{
  "head_dim": 32,
  "d_mlp": 384,
  "parallel_block": false,
  "steps": 11121
}
Each number is 500 + 50 x the weight over its row's rms, rounded and kept within 0 to 999. Layers, rows and columns count from 0. Numbers have three digits each. The size before them is the row's rms in percent of the matrix's.

# up: layer 5 MLP up, 384x96, rms 0.163, rows 138-169, columns 0-95
# down: layer 5 MLP down (transposed), 384x96, rms 0.153, rows 138-169, columns 0-95
up138 090:520517436583492501411464431466506483532549478516574563455509484384517441469496469482556456502487477561435428492488486498459456551493536522546441486456473476461501498530555478447550640571484536394565520488504444502563476563414483441566461482423576622529419604579473530535479512508533539465
down138 099:437494482427475494514487541474524632550503413449512521514539550529511468435462457534486489590493547582542548502567566403542526572430492492434435515468459506461554490448558484443495428398499457419536579423427512403461553529465534574565487540554433423556534526473513466508481562471567526527
up139 112:486468466469452426524477554546430546504601475444450568451454442476525582424488541486631558540461444501541517514490440490476519506432411545467614468460504419494549517463569486563468552471521444451488461471548487552551493561467560495493395553525473578519446501447583459495549471546518449612
down139 105:426481491460482493543489629549534479488544504557494549500546467474529516470509564537508539461513599489439491531521396471468528445484410403371474516481531435487471578557410449505499469539489538538427469512559493414529475594401474469491448591561449488516524501552516582460568527558410480453
up140 099:462482410516477543607523550447492562473518554532594547548479496549448511462510583517538453546489485460478517471575552416520559527516412402512460443436432576480609425439516505528389496491491512532593531508503553606479478554453459468494427511568443439535421440473534501497511436499462518454
down140 098:429517510582476399470496462432528482458422521496525540469538518568521550502476464507496509520539603466560567508503503481541550459422505439404467483539429581423519459444539428568556543508517503408551476461502519533458558511403547556455557596444484583574466494485449585457397490553454470548
up141 097:495449524366510512515481561602470420555546594457570537546511512447494602493433449459554460431547456483533481496484547596501564595561444491460440454541535521527508509518582581473468540499509510520483437483493513504459506400511452512499529402532486442498489632446554556554505504441465436543
down141 094:450514469482491533517508487479486465516523575463435479486467396470534535469472517591457563580547468520612431510504594479464539376519562521576567546395520546507463442497497454470537479530568436462577438470509481453509518487385553539511423578520609512506498497444492563508490535378471517459
up142 101:521459483490490540495487546537447545532585451489575451520575514379418503623475440469538493481490495451495528527535510493494482537486428381524477455458460523573448573456607480452508515433472579500410531510584461510527401448476542512542443577543476557503464536548494433568592422477509551543
down142 112:460436534540404419408572426480500570492576597561534492420497489528466512430553528508484579427539434531495478494518498488541587505570439627503578575493492528496405475519406536542520514501519447455547417540482511452494480479538502531431488526533512429398536504505525551509537460458576492427
up143 085:521527479393452408430430503533459491547517402555460580530498453543481569540445442562561447531511528486489508447458628540477454464530505465577502473554508499494446529413571547457516509480447529544502523449647439502572457525422437483568517473550495573505467513449494427541549541483571476560
down143 097:510532466509455592519449427494546504540464456528533470499516503423536546523579565443507501492504449510423591394483498541481502485454450499637479507492477535506531508548493409471479552509464544461464396569536471492444535481622567514544477527492482503346533567515526555547444472584381519505
up144 085:544556402432486474492521425490466538499525403557599464491470393513440534438454559474533420462541515534517490511508465506378476507593526436555448439523478425534514542601492497496554534477581560524451513491483548382576571533484561502575483484564466426526477475557522459519533437516520425471
down144 081:367534534582510512426546455454569516511472466529493567578532546484576446548484427477512549502453562510544529476489534554510416427478426532607557473507500553429492584401501496488557469448450478446558510451528452580455576515488519429529520499537481516567420543489448584390458519481514549469
up145 098:555483499517430537461478542503555462477447540574445491445485507414465540476512583448503638496449482494547479568414529630521385512499529553435575466570490477499445442490534537555464528444450469434404471453589461537472497551462518461528487557444562528528544520505441585522553525543539410483
down145 093:460462472531566521476569532461489577550561411442558447492517450539450475528515503509567472473489469546487508487614561545506580531465574406521540542560463443509477443531495363470412514375515557510498413555544519518539500508566452599496555453488512446546451441444446456496529529548414464533
up146 083:498484528534478549542514528534421638546484502581511491450429444412460445499490433517464510530437474462499505576507438513533493531461537476476463564527438563489554570542560535479417579423474555524425465432453489556620425467503417473570445557546523438508498391550461484583471492508549545480
down146 091:455538536495496564462503500497598406428524608453437476614536555616447555533521517552545425513458556437537506508537504465441450506507459479588549403416469412494535429520482463506472461557588480518563548515480526471529497509386512531447543433547444521471455457513531534517455535526555419490
up147 102:486554480510421476560447497476474573621468539509490484538424501395437592625560482570585498504507535494550456461512450508564575510465435501407475512465530416474506540472535570567484513496470548578519480490482536493551477610468486516508539442509522408520501521378502573397525492493475480552
down147 094:521517441579477484497478465495471452351456504526532628549514479578512404482453551449494522523527518463474553436449409439538497564572452478465473571499441528564570425525493442481564530434567458464584469502507538553489527516524498420542523545492421493510525520560567570523563381528464442508
up148 086:416572468430493553463487524517465450518581473484585592586432450518463501525555484500519435463478512501472514511481495468431526530579502468511424453508525423547377528395534583526500536543501522404447554510559581571422577518474476467500477576473536520516490609474611501549527502459437544466
down148 098:581503458572429523520522499543516510434472523608484434461578531446394520489469591490418520479566470518504545481596559560542505495537494435571603525511490527431503501520448439502491537477546499540518545507501517491549495524512486523473523396460499413334458419482422577526496486485517405555
up149 097:512545417552536582544491495432510483486478513573547572522415499517441464542498492502522511520535584478414520431529495513511522542505424442545441401425493427504478521518537482459569531446548497531533536593463421575404487570423590487469496417494450617529492587449576549512499510451435438519
down149 084:503633529536494544446488511465535453464419488485537546572460551419433451630525401474472545575550636437462570518542470466514467437438397477558526550460510463525478551433533540446468448497561534446500472583503421522446538494567479549461507449503445515494530507554483483459496503536549444547
up150 090:461510451571524490632502551491567500590433548467466546573524533487503479459467518421482498580384430458488505538550534425443502521505566460442543446596425539429517485519535616490544461406418550467455581419492516552454432577456480484491556480463483528524500495522540551564459497495444498520
down150 099:530508491407499462459485415459424438515501459434440478459404465496537492498465513483494555500538538551592504404522477596474511491608485439398508577514564555412485507599520464499619539545522474584500515525581458433473556497578545514537543540463554480466455436564428573459502494519496537488
up151 093:490511523562491613512503553446442459510552430538616463528440525452412500576461531499476464432542539462497507541499497472527500484565417440534364342485441500578433539458501497455454551505488594497503615496509564483500500562460539438524443591547558518521505552475531485501535487436513512498
down151 096:435514443480501470469453522460414412451484501563556465581458499482456459522602522458438460627485566589512613525573493548462532408479474540625530538522428470473489525465559516490488503474493461551545424571416562524492481474534557501481464528557456398477480453551516476547498533543528409518
up152 108:504470503517505523480518543449478555462523505528473501506457504477466523513503580523510510489491394519323414555504587427533420497568561459538488488527479526502534494469473498473452576506443524519507591303478530479525449565504469463502521427494512446541520394405577590501542474536556506520
down152 109:515501558515465524469491370451589472488475537468477449513554474569513494475498506408625534507506454507537404498457489490479459539467535554458491460551439574458580463476420475528464538529568473469472463490456496544485476489588472519451572554482522473634505522537540357563484548501584540388
up153 107:532592442482448493631577498480470519476517508424514467553557471526509444503535473417534467421462501463416473532494524536600522485496445479477532503489367498508576460465438530436487464611384462571478582553592385507527507508512459509520451569449509535532512499445490542502482457418537455490
down153 102:456493461534489500415490540528534538604501458539538478539564558511429451529457486464587454519516502583537460451456502521529578489538537594578439429568537416541427330532446447483519499584468445459498466416501501508515485502526509529475517457456358494520417461449486503551494526570502560500
up154 089:584563488476442563552436418473454552535518519516500528497413420395427498495527418500517423534535508543431475496513402525342488436564576507563403519565518487408517516550518507448529563534502554528587517474454544527578487469474505427478481424550523452526452522554485491516531545488539515450
down154 082:463529483505548437455550497468564487498486506431499516491517535569628476491429413437449614487547624498574474520483508449505532392471581514552503525486462651534483477467487445454515449477496496485490502437468502507477522596421488510503528626510396565583460533452477524491504435507491540521
up155 100:510432439482536544584436514508450460457429523510447504511538470542455438530613544455591557508480503522537520545499577501475560505536431453510507519535455467463428441601442497482571436533545472478429525507553490637468516471523527407461632435546440497554445509521537520492555523462470408419
down155 100:498495507461465492510531478425486530540473546485470597531452506470479485523522472467555613522501537488497493462643503406556473519583459467577385526512632539497468523462571501448494444547418508459497526483438496496413495477596542586507429484591520422483593490446519517431560468454555487535
up156 099:497393512410482479504533582561386557501507456514461576483490495507439507503583532488513570541452486495502588495440519440565543549521503417477504494500552563596504600444453454482490497527468464461376540401592513527556434582473484540536466551590458549503504491479493516511533416548414513539
down156 095:467522518553483455566530515438529548480541432492522459487478526480532462458467492508496454499470498487491343418540415524452458468578477513487497506584463561481543497553511540521516605485563579524565404409525500468477633542461520527523485482437552413398552506587515493538481572475536591414
up157 082:571482448373425535536500518530440490533526477543435481494547542473421608498506528481550565452528404449525468475451533603423469505534455494473544489558465532568478362505502496396556575465455471588406424478579537466587492452505580510564512496479444506473510503498525467544556525509528506480
down157 077:457522445529492543500496568423498601472493491507537483495483553435520414447463559567498509494452568492515500497455503396501462575456505532593510627517524595485425565482529455542466484448551531533416506469389437544474490505548494461399590539465502467582510407534487486509549473438535616478
up158 100:475431442478468619560479565505459576503442415545481503524568478455515501455574521397568551545474482518482474532420492489434449559511488488515543459408531451577461522532474484556557483408586551367428512485556570550549462579491513476523495520456438417558476450527530476541544492568447469527
down158 102:484456521526493528482595507494518536526472363503503527479529553471436544562517524571417551504514487455555444464560450447594566515502478384521441537552577582522467419501500458567484408523451414493471513415507476460469494561426466533469502531597517528531482565454475349545508538524461462492
up159 118:478502460460445473553508547498485535523454504562439570444550481496525493481402505445491615527524386548479504398467510520534523574488539489450598536510337439522471524569421544521518544444497458481474465517428504442517467507457508388539446551501430490530510511545563475553583519525533439606
down159 126:532542527553505574441588518484575491467505446542525494554512450435413498534563497499562511466459550487478437604368487556463390532491523479559526456511588489497490471498550513494443531530555466586474448482408520558476371519516472474526556396524523500486427463491500477473450562481595602463
up160 112:528388527518498579559515556486511470533465492471545539508503449479423492565517468403587502429494492446524458569512464477508566585578456368484494379440440481574477593442519494481487485470466485528441463476538464509458507515488559451525545452496511607548476538526542467470651490496479527590
down160 126:482508523560477507467452498392506451496471501521571481537528502554518569370525481500528407531459501510517446587573487509474440460492515401638513480511493508559487407535576527560510490470593489519554481424501430542475579458542516389551462520480516453439494489531484558495431535526425523631
up161 088:534526551566480464570428489492514514535449561485443445540534446448431604518404449464571578489487483472444504502413471588518399403510472481524495517460473465617436494497448503501581448477457530496440417496628506574566529464506534477462523514586548572516494516471595517496469559459497510549
down161 077:475459397431587464431484470485556473528454605469452556434548523477497437509549504504517507490527492528568516499508636471579546509428471499564462441514516555494460442483507445520446522438566549536500491535489582411450461495518545599485555509431393471628499410559534478495514566552540500481
up162 103:586466422531415444474431452489472581597444531532482421537537454599541471548461541482570506540447467459613458377477454572424479506549434496432587501497530501524494516598484489429453471502483586463495440507501429604508501471512502501541472429547453488529515543511491562482530474475444427479
down162 091:466540557523476502490456529499525486473572441527522603581558530528459512501530464562478490450448514501437499410468543460401470478535440484516477520481465526487359507525584457507487404546452519487443590573551473564453513494533526548551426514410557529442482496454493526565590632463522390522
up163 114:444455494460454442564468588462430437541527547526391558454492508530387488458532526503557576554462513482441529463479507455504470465485564521494545544585446443504529578526471478376447460512572494482433546463459500634497442516542533496509532529515452494561425440532530575420564511452464397512
down163 118:592500499467560493457525490513467505528483569459464491414487430491496456507503460546511504589519495523428446487505520442571458500637424550559497504488540611447567467446477404493452554531441538514554374476527449465476553442656460516554488447507476471527494487575507458492570413485575486513
up164 105:536474502593478450497464475437500492509503526551532512431438441487410511446570488432533470485492517504522469543475566453455542491417540505448483484482440439429614444510478500570478557642551528579457539520500493433492460605506433390504574391500516569521420543512544570455464511456490426486
down164 089:482496554525496548510539547540557566477615557455507495555553478511464472464504534473511594469527475473537580449541541479550495502552598402511550568432460500475449549496439376473529466416393509493519489440491525524463468478475460557473478522578454453377515465509409482605609473445533486476
up165 093:501528449549497455575487636564438509523458445558548591508524519443506640432377484491534538457484460483485508494541439559511541463465351494531476447505436483539514476423519413536490560450528544437535541466519532469585414579533521468471442534449473496531434494460555502490489514495468434478
down165 089:438464544525471518487465555508544489474553467453557490532531511505550454610523492547480516564558592412518451534499520437522456452553500552517505523425478542473473519597530540546599440466455395444421521518520455509439536469429619499513442560397432541610533434443459563557560508465459498494
up166 093:505424535491545563558485592526517487448406552476419545443509365345504510484588530492523515543503472546493457493479556497458566584568445470465504536476430524504534528417483565486504560604473480494573503451577496416508505466484554504498494476522375521532575495476555455520483530504411494478
down166 091:496580540524444435493516456498530560531586492501541413497574581629511490537439591508516418540513496474477470501467469546563449461520552502458509442513513526551563502494496400406541453413523497396465500525428531475524430501480405468526515472487539513570512375501423510551488512445543610459
up167 094:583482468458500513496455462539433378521551430553467549425467492469514464548441499514508537431487470432527554510462616584546545501491373498528554358554521472529447523632583472469564594504511476537491543528542418496509480531451557480552451463465509593513502493537457470511486437495506534478
down167 102:455506486440540484533517560477535580454417573503504460486504497610480504531394459528564483521469558484540494534470380469507513526488578422467442557492382571466485470438581446581527540521510519507469479510506459427533507593486498534531605532522378528578450465497605483486449491496433433476
up168 106:527478516566471577583384586435478510603473456461462557548480469456532518537648473513487471558489393456469506474473533443549569500549454501499499409544503510558458585508519607509494530514446505424529441424450480435554468502510493474481551452510453494533445542495532381480474467499417444482
down168 096:568481507454432453423524504467506607446444565444504452437482538520444441430439506548447324498423484506514493498554523530532475513490475505472570511422429497578508435536474460533565533486523415461539496626489523540504510510440566477518453526497590629495547508494544480562538427484466521485
up169 114:466490569529410477510408508601505495511442627487529429556554532488487532516531455420543544572560425435563526511496523535477538554533443386424495516599450604527523453514413580481514456473457488545467513416567448468490488427471503538531490424509503544536529508501510465545488496524442397446
down169 113:584469527504540476474496443558477416471506616470488549477505493451623576526456445573504536424551464478562492579479512461439453517467485571577461597523480506454531515489442500523456487551541558388546429591390406561531502417495462521476499472508549459510510510536443529545537568480446467436